Weights of a small GPT-style language model, trained from scratch on English Wikipedia: 2.09M parameters, a variant of Adam for these matrices.
Each number is 50 + 12 x the weight over its row's rms, rounded and kept within 0 to 99. Layers, rows and columns count from 0. The size before them is the row's rms in percent of the matrix's.

# layer 3 MLP up, 512x128, rms 0.0971, rows 380-486, columns 96-127
102:60 50 37 57 41 42 60 40 52 77 51 62 45 58 60 27 41 50 36 29 56 69 67 50 29 63 53 42 43 61 36 62
104:68 41 49 48 60 57 49 50 49 31 37 22 35 39 49 41 62 36 47 68 54 52 46 45 32 40 49 63 39 70 44 39
098:54 50 47 40 54 44 56 44 54 34 29 30 36 37 56 55 61 37 48 47 51 61 37 70 24 69 44 50 42 35 71 58
100:46 49 52 54 36 66 42 51 53 50 46 59 42 39 52 29 52 45 61 48 69 51 60 40 39 42 51 20 47 58 25 27
113:37 38 43 44 38 60 42 52 59 64 58 64 16 63 44 42 55 42 71 65 26 51 38 62 53 57 28 41 32 57 56 54
111:38 48 48 59 44 54 59 41 47 69 38 51 42 66 38 59 52 50 55 57 39 72 62 70 44 65 20 32 34 58 48 71
104:46 42 53 40 32 52 42 33 09 48 45 55 57 60 43 49 67 54 50 48 36 56 55 42 63 33 42 38 45 43 45 61
107:54 40 62 69 54 43 46 35 25 53 56 50 42 46 44 56 59 42 64 48 56 62 55 42 42 40 55 26 47 49 75 57
100:53 37 26 56 45 48 38 24 35 63 50 60 62 31 57 60 35 55 37 77 55 46 37 58 54 28 50 45 38 65 57 51
089:42 32 57 54 55 57 39 52 30 38 31 60 47 47 49 72 38 36 37 44 37 54 61 44 56 69 48 71 44 50 34 61
106:50 41 54 35 68 51 40 30 28 35 63 57 48 24 51 26 51 39 42 49 63 41 34 34 51 48 31 55 41 77 60 42
096:19 51 42 65 62 27 51 48 29 62 50 40 50 36 41 65 73 50 38 42 32 45 69 47 39 39 52 51 47 53 51 59
096:40 35 57 29 43 47 55 56 45 52 57 56 36 21 41 36 43 35 64 72 48 54 42 52 57 26 47 48 49 60 42 54
110:40 45 61 39 61 68 37 40 44 46 54 44 69 38 39 70 44 55 59 36 77 21 48 61 58 57 42 56 48 66 55 21
101:62 34 62 35 29 52 36 49 46 49 35 46 46 57 54 34 35 48 42 51 40 49 36 66 40 43 31 33 32 63 33 55
104:56 39 53 63 55 51 37 40 48 52 40 46 51 63 67 63 48 43 50 36 48 65 65 64 46 49 37 52 25 74 49 40
102:63 34 73 60 63 49 37 35 43 63 63 64 46 38 42 61 59 35 63 63 72 29 40 82 57 40 38 62 37 41 38 31
091:80 28 53 31 39 53 49 28 43 40 57 42 51 61 39 65 55 46 52 83 62 40 44 59 42 33 40 40 34 42 44 57
091:69 33 46 14 39 38 51 42 62 45 49 71 46 59 56 49 41 39 61 63 47 37 49 59 48 47 51 44 12 38 46 55
102:54 53 43 49 28 76 62 42 58 26 35 59 49 43 32 57 50 43 68 51 44 38 39 42 38 41 54 43 51 46 30 50
100:55 45 56 56 39 59 52 49 60 52 19 37 38 49 53 53 53 39 79 56 44 55 25 50 28 67 37 70 40 42 42 53
112:56 27 41 54 19 31 61 53 56 61 57 46 50 44 57 62 44 42 60 59 59 50 58 75 50 39 38 40 23 45 37 30
085:42 12 40 49 30 33 38 48 45 66 49 52 56 45 23 38 52 38 55 78 50 54 64 62 55 47 49 37 40 51 42 41
107:65 47 58 63 50 24 57 44 45 43 48 29 24 34 74 60 33 49 64 63 48 65 42 61 33 51 45 55 38 43 52 60
110:26 47 58 68 37 58 50 55 46 48 43 79 42 41 58 46 58 45 61 52 45 41 57 51 42 64 43 38 40 59 59 42
103:44 50 48 46 43 41 42 59 47 37 44 40 37 25 52 51 48 51 44 38 60 64 57 47 35 65 54 29 32 41 46 23
097:55 47 36 50 50 30 54 48 42 61 37 48 41 62 42 50 54 58 48 40 47 50 64 66 40 54 48 63 45 59 46 47
093:75 44 57 31 38 65 41 38 34 33 35 42 42 58 47 83 43 57 49 49 44 44 58 58 56 38 58 72 34 57 34 48
110:69 42 35 32 45 63 45 36 40 61 48 60 29 65 26 37 64 41 65 44 46 37 56 48 48 61 35 50 39 72 44 38
103:70 51 38 58 57 36 36 41 48 54 58 26 34 42 39 44 59 44 27 47 32 45 47 28 31 62 46 63 53 56 62 62
096:31 35 43 54 59 42 56 39 43 68 47 37 52 54 60 42 68 54 59 30 47 47 54 54 39 51 22 54 47 51 75 38
113:54 35 36 27 61 64 32 42 65 59 54 49 36 46 51 51 68 26 42 55 36 55 55 72 33 42 22 68 37 46 65 45
097:56 47 31 24 35 67 59 56 57 49 34 33 40 29 43 49 36 47 64 46 43 60 37 46 18 51 37 57 35 37 39 58
093:47 48 64 38 25 55 32 35 16 43 40 48 36 40 31 63 52 43 55 63 50 37 44 58 41 35 45 28 54 49 47 59
098:65 52 44 35 36 60 44 26 45 47 27 37 19 40 54 32 34 45 44 40 63 43 42 55 37 49 59 59 36 55 59 74
107:52 34 30 58 54 29 47 51 33 67 43 39 34 33 38 31 40 38 28 67 50 58 32 60 53 57 32 53 29 50 49 60
100:35 54 71 52 48 52 61 46 50 40 32 36 48 24 55 45 30 25 67 51 25 70 46 66 30 63 25 45 50 51 50 30
106:27 46 45 48 61 78 48 57 45 29 32 51 61 37 58 78 40 34 44 42 45 40 45 54 51 39 44 65 55 57 46 43
100:55 46 47 55 59 30 25 49 31 83 61 66 46 44 51 35 51 54 38 51 49 70 54 61 41 41 42 37 27 66 51 59
118:33 51 32 67 56 66 39 48 44 40 43 52 42 38 31 59 42 48 55 50 44 44 34 47 19 56 42 49 48 48 59 43
103:42 40 47 59 31 58 47 20 58 59 37 63 36 21 47 66 42 51 61 51 57 49 54 81 27 40 55 40 27 47 39 49
085:43 36 52 37 45 53 44 35 52 60 63 44 46 58 33 49 39 42 69 67 53 52 68 56 47 53 48 36 39 66 72 68
101:31 41 72 47 54 29 48 57 48 52 69 67 64 58 46 43 36 40 58 54 42 56 57 56 66 47 22 38 24 53 45 51
101:67 57 30 38 28 44 48 51 57 44 48 48 67 50 55 59 58 45 72 25 49 58 52 53 30 42 47 56 41 51 51 70
102:62 50 47 74 62 45 29 32 40 56 51 58 63 47 56 41 47 50 36 56 52 49 49 49 39 45 34 30 39 66 54 63
101:63 49 60 44 51 44 32 53 42 62 51 61 56 58 54 39 37 29 68 49 45 42 43 62 38 54 42 52 51 48 55 53
106:73 33 59 29 30 46 57 46 53 64 40 27 36 36 33 42 49 46 76 54 54 51 63 72 51 39 47 37 16 53 36 50
102:33 34 46 47 45 36 42 37 41 39 49 52 55 21 52 59 53 33 58 66 36 66 39 31 31 28 36 33 40 53 69 52
098:55 45 36 65 46 31 43 38 46 38 38 21 46 30 51 62 52 34 72 83 40 47 49 49 55 58 53 52 24 49 57 69
109:60 35 38 30 37 63 31 42 27 57 53 72 52 67 64 49 55 48 39 38 41 36 59 40 60 54 36 35 30 52 68 72
090:31 56 58 48 48 56 53 49 44 72 60 48 56 49 51 58 60 44 49 33 54 47 57 52 57 32 51 49 52 51 61 57
112:47 49 44 45 27 45 47 36 35 54 42 57 56 72 34 36 31 54 70 54 76 58 33 44 53 43 41 37 51 26 61 69
079:55 38 50 40 35 38 49 19 21 75 35 41 38 45 52 59 54 41 55 58 49 57 57 54 47 47 39 49 36 55 43 35
107:46 28 38 63 66 49 34 20 40 47 37 64 31 41 55 52 52 34 42 51 61 48 35 43 44 27 49 47 55 58 78 39
098:28 40 80 41 36 27 41 51 56 40 48 35 79 29 52 46 44 51 54 47 64 61 53 36 68 63 62 33 22 50 31 40
099:55 44 26 64 68 62 40 39 47 52 46 63 41 42 49 35 63 30 47 56 49 55 65 75 44 41 31 79 56 44 72 56
099:53 37 62 42 44 76 57 39 49 50 46 58 38 34 44 57 44 31 78 48 63 47 50 43 52 44 45 27 15 33 56 75
098:52 32 48 36 49 47 39 44 47 48 49 49 60 40 55 58 62 41 71 39 41 44 58 45 52 26 51 36 58 52 51 66
101:75 34 49 42 31 33 56 53 60 42 50 34 48 28 44 51 60 24 69 76 62 55 48 44 37 49 42 50 61 43 66 70
104:57 34 30 61 56 61 32 47 58 36 40 64 47 54 61 49 73 41 33 65 46 48 57 56 47 47 57 38 62 68 51 48
098:59 43 65 49 37 41 38 37 49 59 42 50 49 31 62 44 43 43 41 58 46 71 68 45 20 55 44 43 38 58 49 44
098:50 55 36 69 62 34 35 46 22 61 56 62 59 55 33 33 43 51 47 46 70 40 54 52 39 47 45 34 55 60 52 52
061:30 44 50 51 35 31 47 52 36 54 55 46 25 54 17 40 49 46 57 55 53 57 51 63 62 55 52 45 47 72 48 52
105:31 39 56 53 40 37 44 59 41 59 59 47 53 40 48 56 49 44 48 38 54 33 47 52 46 64 41 56 54 84 52 56
100:52 33 51 40 56 46 42 65 57 45 43 61 36 56 44 31 55 45 44 48 50 71 61 43 36 62 36 29 39 40 57 55
109:68 28 37 43 42 62 23 43 46 62 61 56 49 54 35 30 48 47 47 71 41 35 53 53 41 37 39 47 45 43 48 53
101:57 49 46 32 43 57 39 43 41 62 40 70 38 42 53 39 33 51 39 27 73 46 60 47 51 64 52 44 26 56 53 54
103:42 43 45 63 62 70 54 45 39 60 40 60 36 46 47 46 78 45 50 49 36 48 56 52 45 56 46 28 56 85 48 49
091:42 27 38 69 60 36 44 38 51 58 49 44 44 38 45 52 54 58 45 46 60 42 71 69 61 40 56 55 47 48 35 45
094:69 41 46 21 33 53 33 50 62 56 55 52 40 61 50 67 63 35 73 43 43 58 47 62 49 40 49 56 42 64 56 45
100:62 44 65 36 28 52 60 45 42 66 43 41 58 52 51 64 60 46 80 40 47 45 74 51 26 55 48 48 51 54 69 50
101:51 30 52 41 55 53 31 54 40 56 46 50 70 23 51 60 59 47 53 46 34 59 51 53 26 30 46 61 46 98 51 63
106:50 51 41 42 56 67 37 34 48 51 59 58 30 36 42 44 73 39 57 51 49 53 65 29 31 49 17 46 44 31 58 57
099:37 50 53 47 35 60 49 52 33 48 42 55 56 30 37 54 49 50 71 56 61 47 58 68 34 44 30 35 43 70 64 73
109:50 41 43 52 46 38 43 42 47 70 37 38 51 59 34 38 42 48 33 54 61 49 35 68 41 67 45 54 45 78 52 22
089:52 50 71 32 25 60 20 33 35 39 43 58 45 57 40 50 68 40 44 54 59 37 64 50 46 35 49 37 41 39 59 66
102:37 33 56 33 44 34 64 56 50 40 53 67 54 19 28 65 60 46 68 69 51 56 45 51 51 33 33 40 48 51 37 39
079:57 26 46 43 31 42 18 48 57 55 59 56 60 47 52 56 47 54 56 55 70 20 67 57 46 57 43 52 39 47 36 60
108:49 34 59 55 44 47 42 18 41 62 49 53 59 31 52 41 25 58 47 74 71 31 32 49 49 37 52 35 43 72 60 40
109:66 47 31 37 42 40 60 39 55 43 36 26 41 63 40 42 50 45 52 57 39 53 32 58 37 47 41 47 38 62 33 70
108:80 37 34 32 50 66 52 12 48 52 32 31 28 44 42 49 61 27 59 48 68 49 53 70 32 36 47 66 49 54 59 65
103:47 46 27 48 49 50 47 34 27 55 36 48 49 62 25 44 48 44 27 59 70 42 39 47 35 60 40 62 58 52 57 47
108:63 46 40 50 40 53 35 45 50 65 74 45 56 30 32 36 60 55 52 51 77 43 43 45 39 38 47 46 56 46 51 46
105:42 56 69 45 43 55 35 41 32 52 49 64 50 62 56 35 50 42 50 50 87 52 38 71 49 50 45 54 41 49 64 49
096:26 62 66 53 65 59 60 55 24 66 46 56 34 58 55 77 83 47 48 44 55 48 40 58 59 49 32 59 49 55 64 52
108:46 46 39 50 38 55 56 57 58 59 52 33 62 35 42 38 47 36 55 67 47 62 47 53 22 53 50 44 51 54 59 23
107:49 37 37 48 62 56 46 41 57 62 41 24 40 35 54 70 69 54 56 49 41 28 59 42 38 52 64 61 49 37 53 45
088:44 57 66 44 43 41 56 45 17 38 59 60 59 53 45 57 40 39 60 63 51 51 44 47 40 53 49 27 46 55 45 51
092:70 55 60 42 43 43 37 12 36 54 53 54 47 42 52 37 65 41 48 55 58 52 48 38 49 57 58 63 37 66 44 58
090:39 36 52 49 51 36 43 42 37 55 65 56 59 44 60 30 54 39 42 60 73 51 57 43 52 62 48 31 37 59 68 34
091:52 32 55 16 40 52 29 53 35 50 58 53 48 66 53 63 65 32 42 40 50 51 49 58 61 54 26 45 51 70 47 61
096:52 43 37 56 18 52 49 34 48 51 57 33 71 49 54 43 74 56 56 41 51 37 52 40 39 50 52 60 53 56 46 34
107:36 35 45 70 57 52 56 52 53 51 56 52 51 39 50 40 51 40 51 65 41 51 35 59 41 42 42 31 28 48 47 57
101:73 44 33 34 34 51 55 57 52 28 58 50 43 19 39 62 47 23 42 51 63 50 34 59 26 38 38 48 38 40 46 56
104:23 28 51 49 46 48 46 58 44 56 58 55 40 47 21 47 51 47 33 65 62 51 48 48 56 60 50 20 53 37 54 50
101:40 44 54 66 63 55 23 54 61 47 59 45 58 30 44 50 51 41 37 64 65 39 41 61 41 50 48 38 58 53 54 44
123:41 39 51 31 42 53 46 39 47 27 36 43 45 37 24 66 44 41 66 40 48 49 42 39 56 42 46 65 43 47 61 32
107:39 42 63 59 47 42 52 45 38 55 52 43 50 51 45 54 51 45 43 79 60 40 32 52 24 75 42 39 46 32 50 75
102:54 41 34 44 37 59 39 44 40 42 54 36 59 39 49 50 42 51 54 40 55 47 46 18 46 56 26 39 24 55 48 68
092:28 26 59 46 36 79 51 42 55 59 49 53 37 17 22 56 53 31 60 64 65 45 50 56 17 48 44 37 29 49 68 52
099:64 52 39 49 42 51 44 45 68 63 38 42 42 62 41 30 62 40 48 40 36 72 54 41 36 69 22 43 41 56 34 64
111:38 36 32 58 36 60 54 53 47 43 36 31 53 17 40 61 41 50 51 64 62 68 64 70 29 40 40 42 39 39 52 32
086:55 15 51 60 43 35 26 36 51 66 42 45 51 42 61 35 35 53 52 48 43 51 49 71 44 57 62 39 50 46 39 42
104:39 43 62 60 41 37 46 58 50 57 58 40 62 19 35 47 51 43 54 56 53 35 48 71 31 40 38 60 59 57 57 56
098:60 40 36 27 52 78 38 39 44 42 43 53 32 41 49 41 40 47 32 48 51 33 50 58 52 47 44 44 25 48 46 54
076:31 57 55 47 42 42 46 39 46 32 48 52 36 61 43 40 54 39 44 36 51 57 51 71 36 54 39 65 53 42 52 40
100:69 53 53 40 58 54 45 41 31 53 39 61 38 47 40 47 63 49 58 58 57 64 36 46 21 56 63 30 50 65 46 52
# layer 3 MLP down (transposed), 512x128, rms 0.0816, rows 380-486, columns 96-127
103:40 53 53 62 31 47 73 27 64 59 70 49 42 29 68 68 47 50 59 49 52 49 43 70 69 50 54 55 45 52 41 42
102:41 62 46 43 33 51 49 36 48 72 53 51 64 55 31 59 59 73 72 45 69 49 59 48 60 60 41 43 61 61 32 45
103:49 27 35 42 47 47 38 66 44 35 55 34 51 69 59 31 72 46 59 77 59 54 37 46 33 56 54 68 42 63 50 33
093:31 51 60 67 85 43 52 40 54 64 65 19 51 70 43 36 50 50 38 60 41 52 40 56 70 66 55 51 65 52 73 36
113:41 52 54 43 55 61 58 47 44 53 41 47 55 52 65 48 37 62 43 56 74 54 63 81 44 49 51 43 52 49 70 40
111:40 45 47 53 63 61 48 44 51 57 48 45 58 55 77 44 65 52 33 44 32 39 34 67 38 59 35 68 56 36 58 44
104:31 59 35 65 55 41 58 45 67 56 63 65 55 33 70 35 50 36 24 41 60 51 67 52 57 55 72 50 23 51 38 47
105:55 56 52 49 67 72 44 46 39 62 39 51 28 58 55 51 56 55 37 30 46 56 48 36 59 70 33 73 54 46 49 38
099:49 60 53 44 48 56 58 38 58 56 34 44 48 53 57 46 58 30 59 69 62 56 54 56 36 54 63 70 47 65 48 50
098:52 40 46 66 44 30 48 42 60 35 69 60 63 49 44 45 43 74 57 50 50 69 37 42 40 46 46 31 54 36 58 46
115:35 43 51 57 58 60 34 61 22 56 43 52 56 54 56 43 59 52 18 44 57 63 46 41 48 44 29 45 51 54 54 38
087:63 43 52 44 70 40 65 49 40 37 47 38 52 38 39 42 54 47 46 54 49 46 50 53 64 57 42 55 55 55 58 43
094:64 56 35 51 57 51 23 38 40 59 67 54 55 49 50 65 48 73 71 37 40 39 44 42 56 41 37 39 44 60 48 60
108:48 59 57 60 63 38 46 36 58 48 35 40 46 48 55 51 37 45 46 51 46 47 74 49 73 56 64 49 37 61 46 56
088:46 60 47 61 51 66 53 54 68 62 67 54 33 69 44 43 34 66 59 49 40 57 38 36 46 43 37 49 56 50 49 60
124:51 41 42 47 47 53 33 50 39 38 29 53 26 66 67 71 52 46 61 50 86 49 53 35 62 59 48 64 45 60 64 44
091:45 42 61 60 50 50 66 72 38 48 66 45 31 50 40 50 61 47 46 44 52 48 28 39 59 57 48 64 55 46 57 42
086:40 69 28 69 55 50 54 59 40 35 56 75 54 64 53 40 36 56 35 44 28 59 42 58 58 68 44 47 56 48 59 47
088:44 57 30 77 48 65 56 30 41 57 48 40 65 39 43 49 35 69 49 46 49 47 60 47 37 65 33 40 52 39 42 25
098:56 55 59 72 60 47 42 38 55 45 58 59 52 67 56 46 62 56 33 63 33 34 73 44 33 80 43 29 61 60 62 41
092:46 38 36 53 58 48 26 31 55 27 58 49 44 68 55 59 29 76 50 81 47 57 24 51 40 49 75 59 62 69 68 51
104:55 51 42 44 49 32 96 47 60 52 59 74 56 65 40 43 37 62 60 54 51 66 35 51 57 46 45 49 43 51 51 44
085:37 67 48 50 57 70 45 43 44 26 59 49 44 63 36 65 45 48 53 71 51 32 45 50 58 47 69 50 62 35 58 45
102:49 49 61 50 64 39 45 61 37 61 65 64 57 48 43 13 65 76 60 61 49 58 46 32 44 38 60 44 38 69 25 27
103:49 53 36 48 48 40 60 52 47 37 30 45 67 49 50 59 45 46 55 60 36 69 56 87 58 51 54 61 48 41 67 38
114:77 34 51 37 36 49 48 41 33 56 55 60 45 26 66 52 29 45 55 44 61 42 55 63 55 53 29 42 48 29 48 43
089:41 61 47 39 60 32 42 23 56 39 70 48 63 52 68 47 69 40 39 50 55 59 69 67 37 55 51 58 43 45 63 46
090:40 39 42 55 70 34 46 43 62 50 54 58 55 56 47 51 59 42 61 46 39 67 44 44 56 68 66 31 66 41 56 53
101:32 55 69 32 47 56 56 61 29 41 33 52 61 53 39 26 45 58 64 55 35 57 60 63 58 41 41 46 36 46 59 59
098:54 62 49 52 48 62 45 44 65 31 54 52 51 53 63 55 28 71 66 59 49 46 55 65 25 37 59 42 49 78 65 57
083:72 63 58 50 64 42 40 62 60 34 51 41 42 29 69 36 47 43 49 53 34 39 62 56 44 76 52 53 41 26 33 75
114:59 76 53 63 46 49 70 54 49 44 47 58 57 57 62 43 54 60 35 41 71 85 46 40 53 74 39 32 48 45 40 61
099:64 55 50 47 49 54 67 23 83 43 59 54 47 57 63 52 50 45 62 34 50 55 43 50 60 39 67 43 60 63 60 47
085:61 33 54 55 51 18 21 48 36 73 37 63 39 69 54 64 64 37 61 65 49 42 57 56 39 46 50 43 46 47 57 42
090:35 69 63 42 54 43 68 55 42 36 68 58 38 53 68 33 33 52 63 52 52 46 68 55 56 64 59 68 42 37 34 45
107:58 52 35 22 53 44 49 49 73 42 38 59 62 59 45 36 49 72 65 44 43 47 50 53 51 31 48 55 60 43 49 33
100:40 45 52 45 58 53 49 41 57 63 57 37 78 74 57 62 46 59 53 38 68 50 25 58 61 47 50 48 43 48 37 35
104:69 59 53 56 60 49 53 61 60 42 46 59 55 35 45 66 45 38 47 32 64 27 37 22 51 16 62 70 55 51 44 51
115:70 49 42 56 30 58 80 54 70 48 59 61 29 62 41 41 46 41 48 66 57 41 58 35 72 51 69 65 62 50 57 32
114:68 64 34 60 71 53 51 57 61 43 47 55 52 56 42 46 41 59 56 58 39 25 61 47 68 33 55 46 63 43 45 67
104:50 49 66 46 41 59 53 61 44 54 50 39 54 57 53 32 49 52 50 40 38 41 59 58 74 38 60 44 52 54 72 38
081:71 72 50 33 48 49 54 44 40 51 50 52 58 66 52 70 54 37 39 48 67 43 59 46 66 43 44 58 51 41 43 72
107:52 57 36 63 69 45 70 38 44 58 40 47 49 58 56 53 43 45 40 44 49 61 57 45 32 40 61 44 56 47 67 51
107:66 31 45 66 55 29 36 56 57 34 44 48 36 48 43 74 55 33 35 58 26 46 45 71 41 46 44 47 69 58 65 45
105:24 70 64 56 63 32 66 70 62 45 37 39 55 46 55 29 54 40 59 66 45 52 56 43 43 47 57 60 49 60 50 42
106:45 50 52 33 37 52 66 63 61 51 56 33 36 43 44 58 58 50 56 41 54 46 45 43 63 66 55 30 57 65 49 44
103:75 58 49 79 56 24 60 37 66 48 45 71 60 41 28 49 38 46 40 64 61 56 31 43 51 71 54 61 61 33 56 44
108:67 49 62 48 51 56 50 54 48 50 57 51 57 53 61 51 29 35 39 47 45 62 53 57 66 34 34 73 46 51 40 68
102:59 52 28 50 36 50 56 43 46 50 44 62 29 42 60 54 29 56 58 57 53 21 44 60 39 37 50 39 35 73 51 46
107:30 46 37 57 49 41 36 34 46 44 51 54 59 46 61 41 47 47 28 43 67 53 63 47 71 59 59 32 41 59 46 35
077:56 40 22 59 66 29 42 70 44 41 73 51 47 48 68 29 47 51 54 42 38 46 52 64 62 69 53 60 29 41 70 35
117:57 56 28 47 46 33 50 38 47 71 56 40 39 47 57 54 58 55 36 27 66 40 70 71 51 64 25 60 66 53 56 67
087:42 36 45 67 39 48 46 43 23 69 46 30 52 56 37 54 85 30 55 53 62 33 45 50 17 34 41 54 25 59 51 57
107:60 46 36 72 58 60 21 59 43 66 61 67 34 61 58 66 48 36 37 44 64 54 38 51 38 58 46 46 60 42 54 22
103:51 30 38 62 78 30 44 35 39 52 61 63 55 53 60 58 54 49 48 54 66 43 39 51 43 37 51 40 74 49 32 50
100:57 82 76 53 51 67 30 70 61 59 62 45 58 57 60 44 42 56 66 64 30 52 45 32 21 38 50 63 60 41 33 50
098:57 38 38 38 56 34 53 46 57 47 47 74 45 32 62 47 27 51 36 45 47 60 45 50 36 28 39 69 51 41 48 73
086:34 77 38 41 73 59 53 41 53 55 43 54 49 60 59 60 30 60 40 40 49 57 48 45 53 62 53 49 49 40 38 49
094:38 52 51 55 49 51 61 49 63 63 75 59 50 60 43 75 26 38 31 51 52 71 57 50 55 55 37 54 43 44 54 57
107:35 39 48 32 59 14 39 66 65 54 42 50 40 46 56 37 48 64 38 50 39 60 49 42 35 55 54 49 36 32 61 45
104:60 45 63 60 39 57 33 38 58 51 41 32 37 48 43 40 55 60 30 53 52 69 52 31 33 57 43 42 39 68 66 35
101:34 64 42 62 61 46 50 37 70 39 47 52 53 34 46 42 87 44 57 66 40 52 69 27 66 38 51 46 76 36 59 59
053:76 66 44 41 56 58 44 40 43 33 56 54 64 58 71 60 42 46 62 40 46 67 58 46 59 52 48 48 49 42 42 54
099:33 68 79 52 53 53 48 52 46 50 59 41 58 54 46 40 48 52 65 42 15 60 49 48 62 50 41 29 56 56 68 48
099:43 52 70 50 46 52 50 38 32 40 52 46 45 75 43 58 63 52 44 62 57 36 60 66 34 50 43 78 62 32 47 48
109:42 56 46 43 67 67 66 42 42 39 44 39 32 52 40 56 41 58 61 70 57 67 36 39 22 54 59 61 58 43 58 55
100:45 62 44 58 43 67 52 26 53 28 53 66 24 60 32 63 41 60 72 53 48 61 61 40 50 63 52 46 61 47 53 47
082:77 51 32 66 51 61 42 45 50 53 43 43 50 58 48 45 44 58 49 55 43 38 40 31 51 48 55 50 48 59 60 28
089:60 77 41 43 45 56 76 49 56 54 59 46 41 46 56 56 46 37 31 62 68 49 50 58 59 64 51 47 46 29 43 45
093:54 51 51 57 39 51 49 55 82 47 68 50 53 53 48 32 56 60 41 35 40 34 61 42 49 50 61 62 35 45 56 58
099:48 36 42 48 55 62 35 33 59 68 38 79 43 44 52 42 51 53 28 53 46 61 39 53 34 49 51 57 31 43 39 59
110:86 57 22 49 66 56 38 56 41 45 45 52 35 29 47 71 40 68 36 63 47 60 43 35 41 40 66 53 52 48 52 40
106:63 40 52 56 54 40 38 86 39 45 46 51 51 39 36 51 47 42 26 51 57 71 51 46 70 60 45 40 69 60 60 48
097:56 43 54 63 56 58 38 63 43 44 61 57 31 52 36 59 59 49 63 63 62 56 63 48 47 46 60 43 51 65 50 76
116:54 36 49 49 13 53 41 49 68 55 54 41 62 53 49 41 49 45 54 46 59 61 45 49 70 45 44 40 56 47 55 24
083:52 38 50 43 55 34 34 46 79 63 36 34 48 40 54 46 64 39 52 53 39 55 55 51 38 58 99 50 64 38 49 35
108:32 70 54 71 37 54 42 42 63 71 68 61 47 49 50 43 27 42 36 31 66 62 56 69 68 52 76 39 61 55 64 52
082:59 61 39 61 50 61 76 50 30 29 48 55 54 62 49 67 43 40 52 48 52 68 52 39 36 64 54 47 56 39 58 46
106:28 63 68 58 40 39 61 55 43 67 35 58 57 65 76 46 80 47 51 74 34 41 53 45 48 60 48 52 69 54 40 50
107:40 49 50 63 52 60 65 48 64 45 52 59 38 49 69 65 85 61 65 58 47 14 37 69 54 47 47 61 45 47 69 54
082:34 37 59 35 61 75 72 46 49 60 54 46 50 46 42 45 68 53 52 49 59 31 54 54 72 48 14 50 47 40 41 76
110:64 33 53 44 38 50 44 62 54 53 40 40 57 62 65 31 33 41 45 57 78 54 70 31 36 60 39 70 39 48 41 49
110:43 47 63 46 37 74 49 60 43 48 52 42 39 49 61 32 38 51 36 62 64 75 45 27 43 66 60 46 46 56 53 52
104:60 73 59 61 33 33 67 75 51 53 61 75 33 53 51 29 60 39 49 41 48 35 42 35 54 58 48 47 49 46 64 63
095:51 27 59 42 44 50 35 34 39 38 56 34 59 65 49 65 45 40 53 51 39 29 62 53 43 51 30 52 42 75 43 41
113:46 31 49 55 50 45 62 56 65 67 68 59 62 49 63 49 49 57 50 49 52 72 59 47 52 64 60 47 53 59 27 49
109:60 47 46 41 54 52 62 41 41 41 37 40 65 72 65 42 43 73 42 47 43 48 31 34 53 38 54 66 54 37 47 45
069:43 32 50 50 58 55 40 54 65 43 68 56 42 58 38 58 49 58 33 63 64 40 51 38 28 57 62 53 52 45 56 64
085:38 35 44 54 37 31 32 55 58 62 37 56 54 37 30 54 64 69 52 56 56 75 41 47 66 47 52 41 44 51 43 67
093:57 53 73 44 67 64 77 56 71 24 59 40 59 51 64 75 61 54 60 67 40 42 43 56 46 38 49 58 60 36 46 59
100:54 52 63 66 40 35 34 49 60 44 64 39 60 34 69 38 49 74 58 46 51 35 45 61 36 63 29 60 43 65 36 58
099:46 42 35 38 37 59 57 58 79 35 58 50 50 51 48 32 56 50 46 58 36 68 60 56 49 85 39 51 79 56 37 46
114:67 60 57 57 63 36 50 48 82 52 23 73 43 54 32 65 41 51 38 42 45 51 68 48 47 47 69 43 41 43 63 33
105:40 43 55 52 65 37 51 48 71 35 67 43 41 69 72 47 59 65 44 60 49 72 29 52 38 37 55 39 57 68 52 57
110:44 44 57 54 66 66 17 50 46 22 55 41 36 42 36 40 39 44 61 50 54 56 43 65 48 42 71 59 69 42 66 38
097:54 47 50 89 50 38 40 47 53 50 62 40 26 52 39 62 54 40 45 50 47 46 56 54 42 35 86 64 42 62 54 69
116:41 47 43 45 52 38 55 44 56 53 42 63 53 80 38 57 72 51 50 68 49 39 64 36 57 25 44 28 75 40 51 52
109:39 59 59 59 48 45 61 74 46 67 59 46 58 55 61 49 32 21 43 34 44 41 70 58 40 52 55 64 44 46 46 57
101:55 52 52 54 49 27 50 42 51 39 37 49 61 66 47 54 37 47 46 54 44 71 41 55 53 47 56 47 45 54 51 64
087:59 42 74 31 55 68 30 41 60 52 39 48 35 51 51 38 54 49 46 37 42 38 55 59 66 37 38 74 58 49 36 44
101:52 66 41 44 33 51 63 49 36 24 51 51 39 43 36 60 56 43 47 68 60 55 50 63 66 34 49 54 46 32 42 45
109:64 43 42 43 60 25 46 39 51 33 55 43 30 58 53 62 48 64 24 66 44 43 63 49 44 45 43 41 62 39 53 55
083:50 59 45 45 47 64 58 58 59 41 50 66 49 74 52 51 14 54 33 61 58 40 52 51 68 36 50 46 64 39 51 47
104:45 48 50 23 63 31 38 59 68 51 62 78 58 49 42 50 56 49 48 40 28 64 19 46 57 42 46 53 64 62 48 64
114:57 30 51 37 40 46 45 27 48 30 42 44 57 31 54 39 40 24 47 66 53 36 61 56 40 62 41 68 30 50 56 43
053:40 46 55 39 57 50 49 62 55 77 29 64 29 39 60 53 63 40 47 42 53 32 43 49 35 62 33 25 49 46 60 43
095:62 37 59 56 34 62 34 45 46 65 44 60 41 50 50 34 49 50 40 42 58 43 48 50 54 37 66 50 53 68 52 25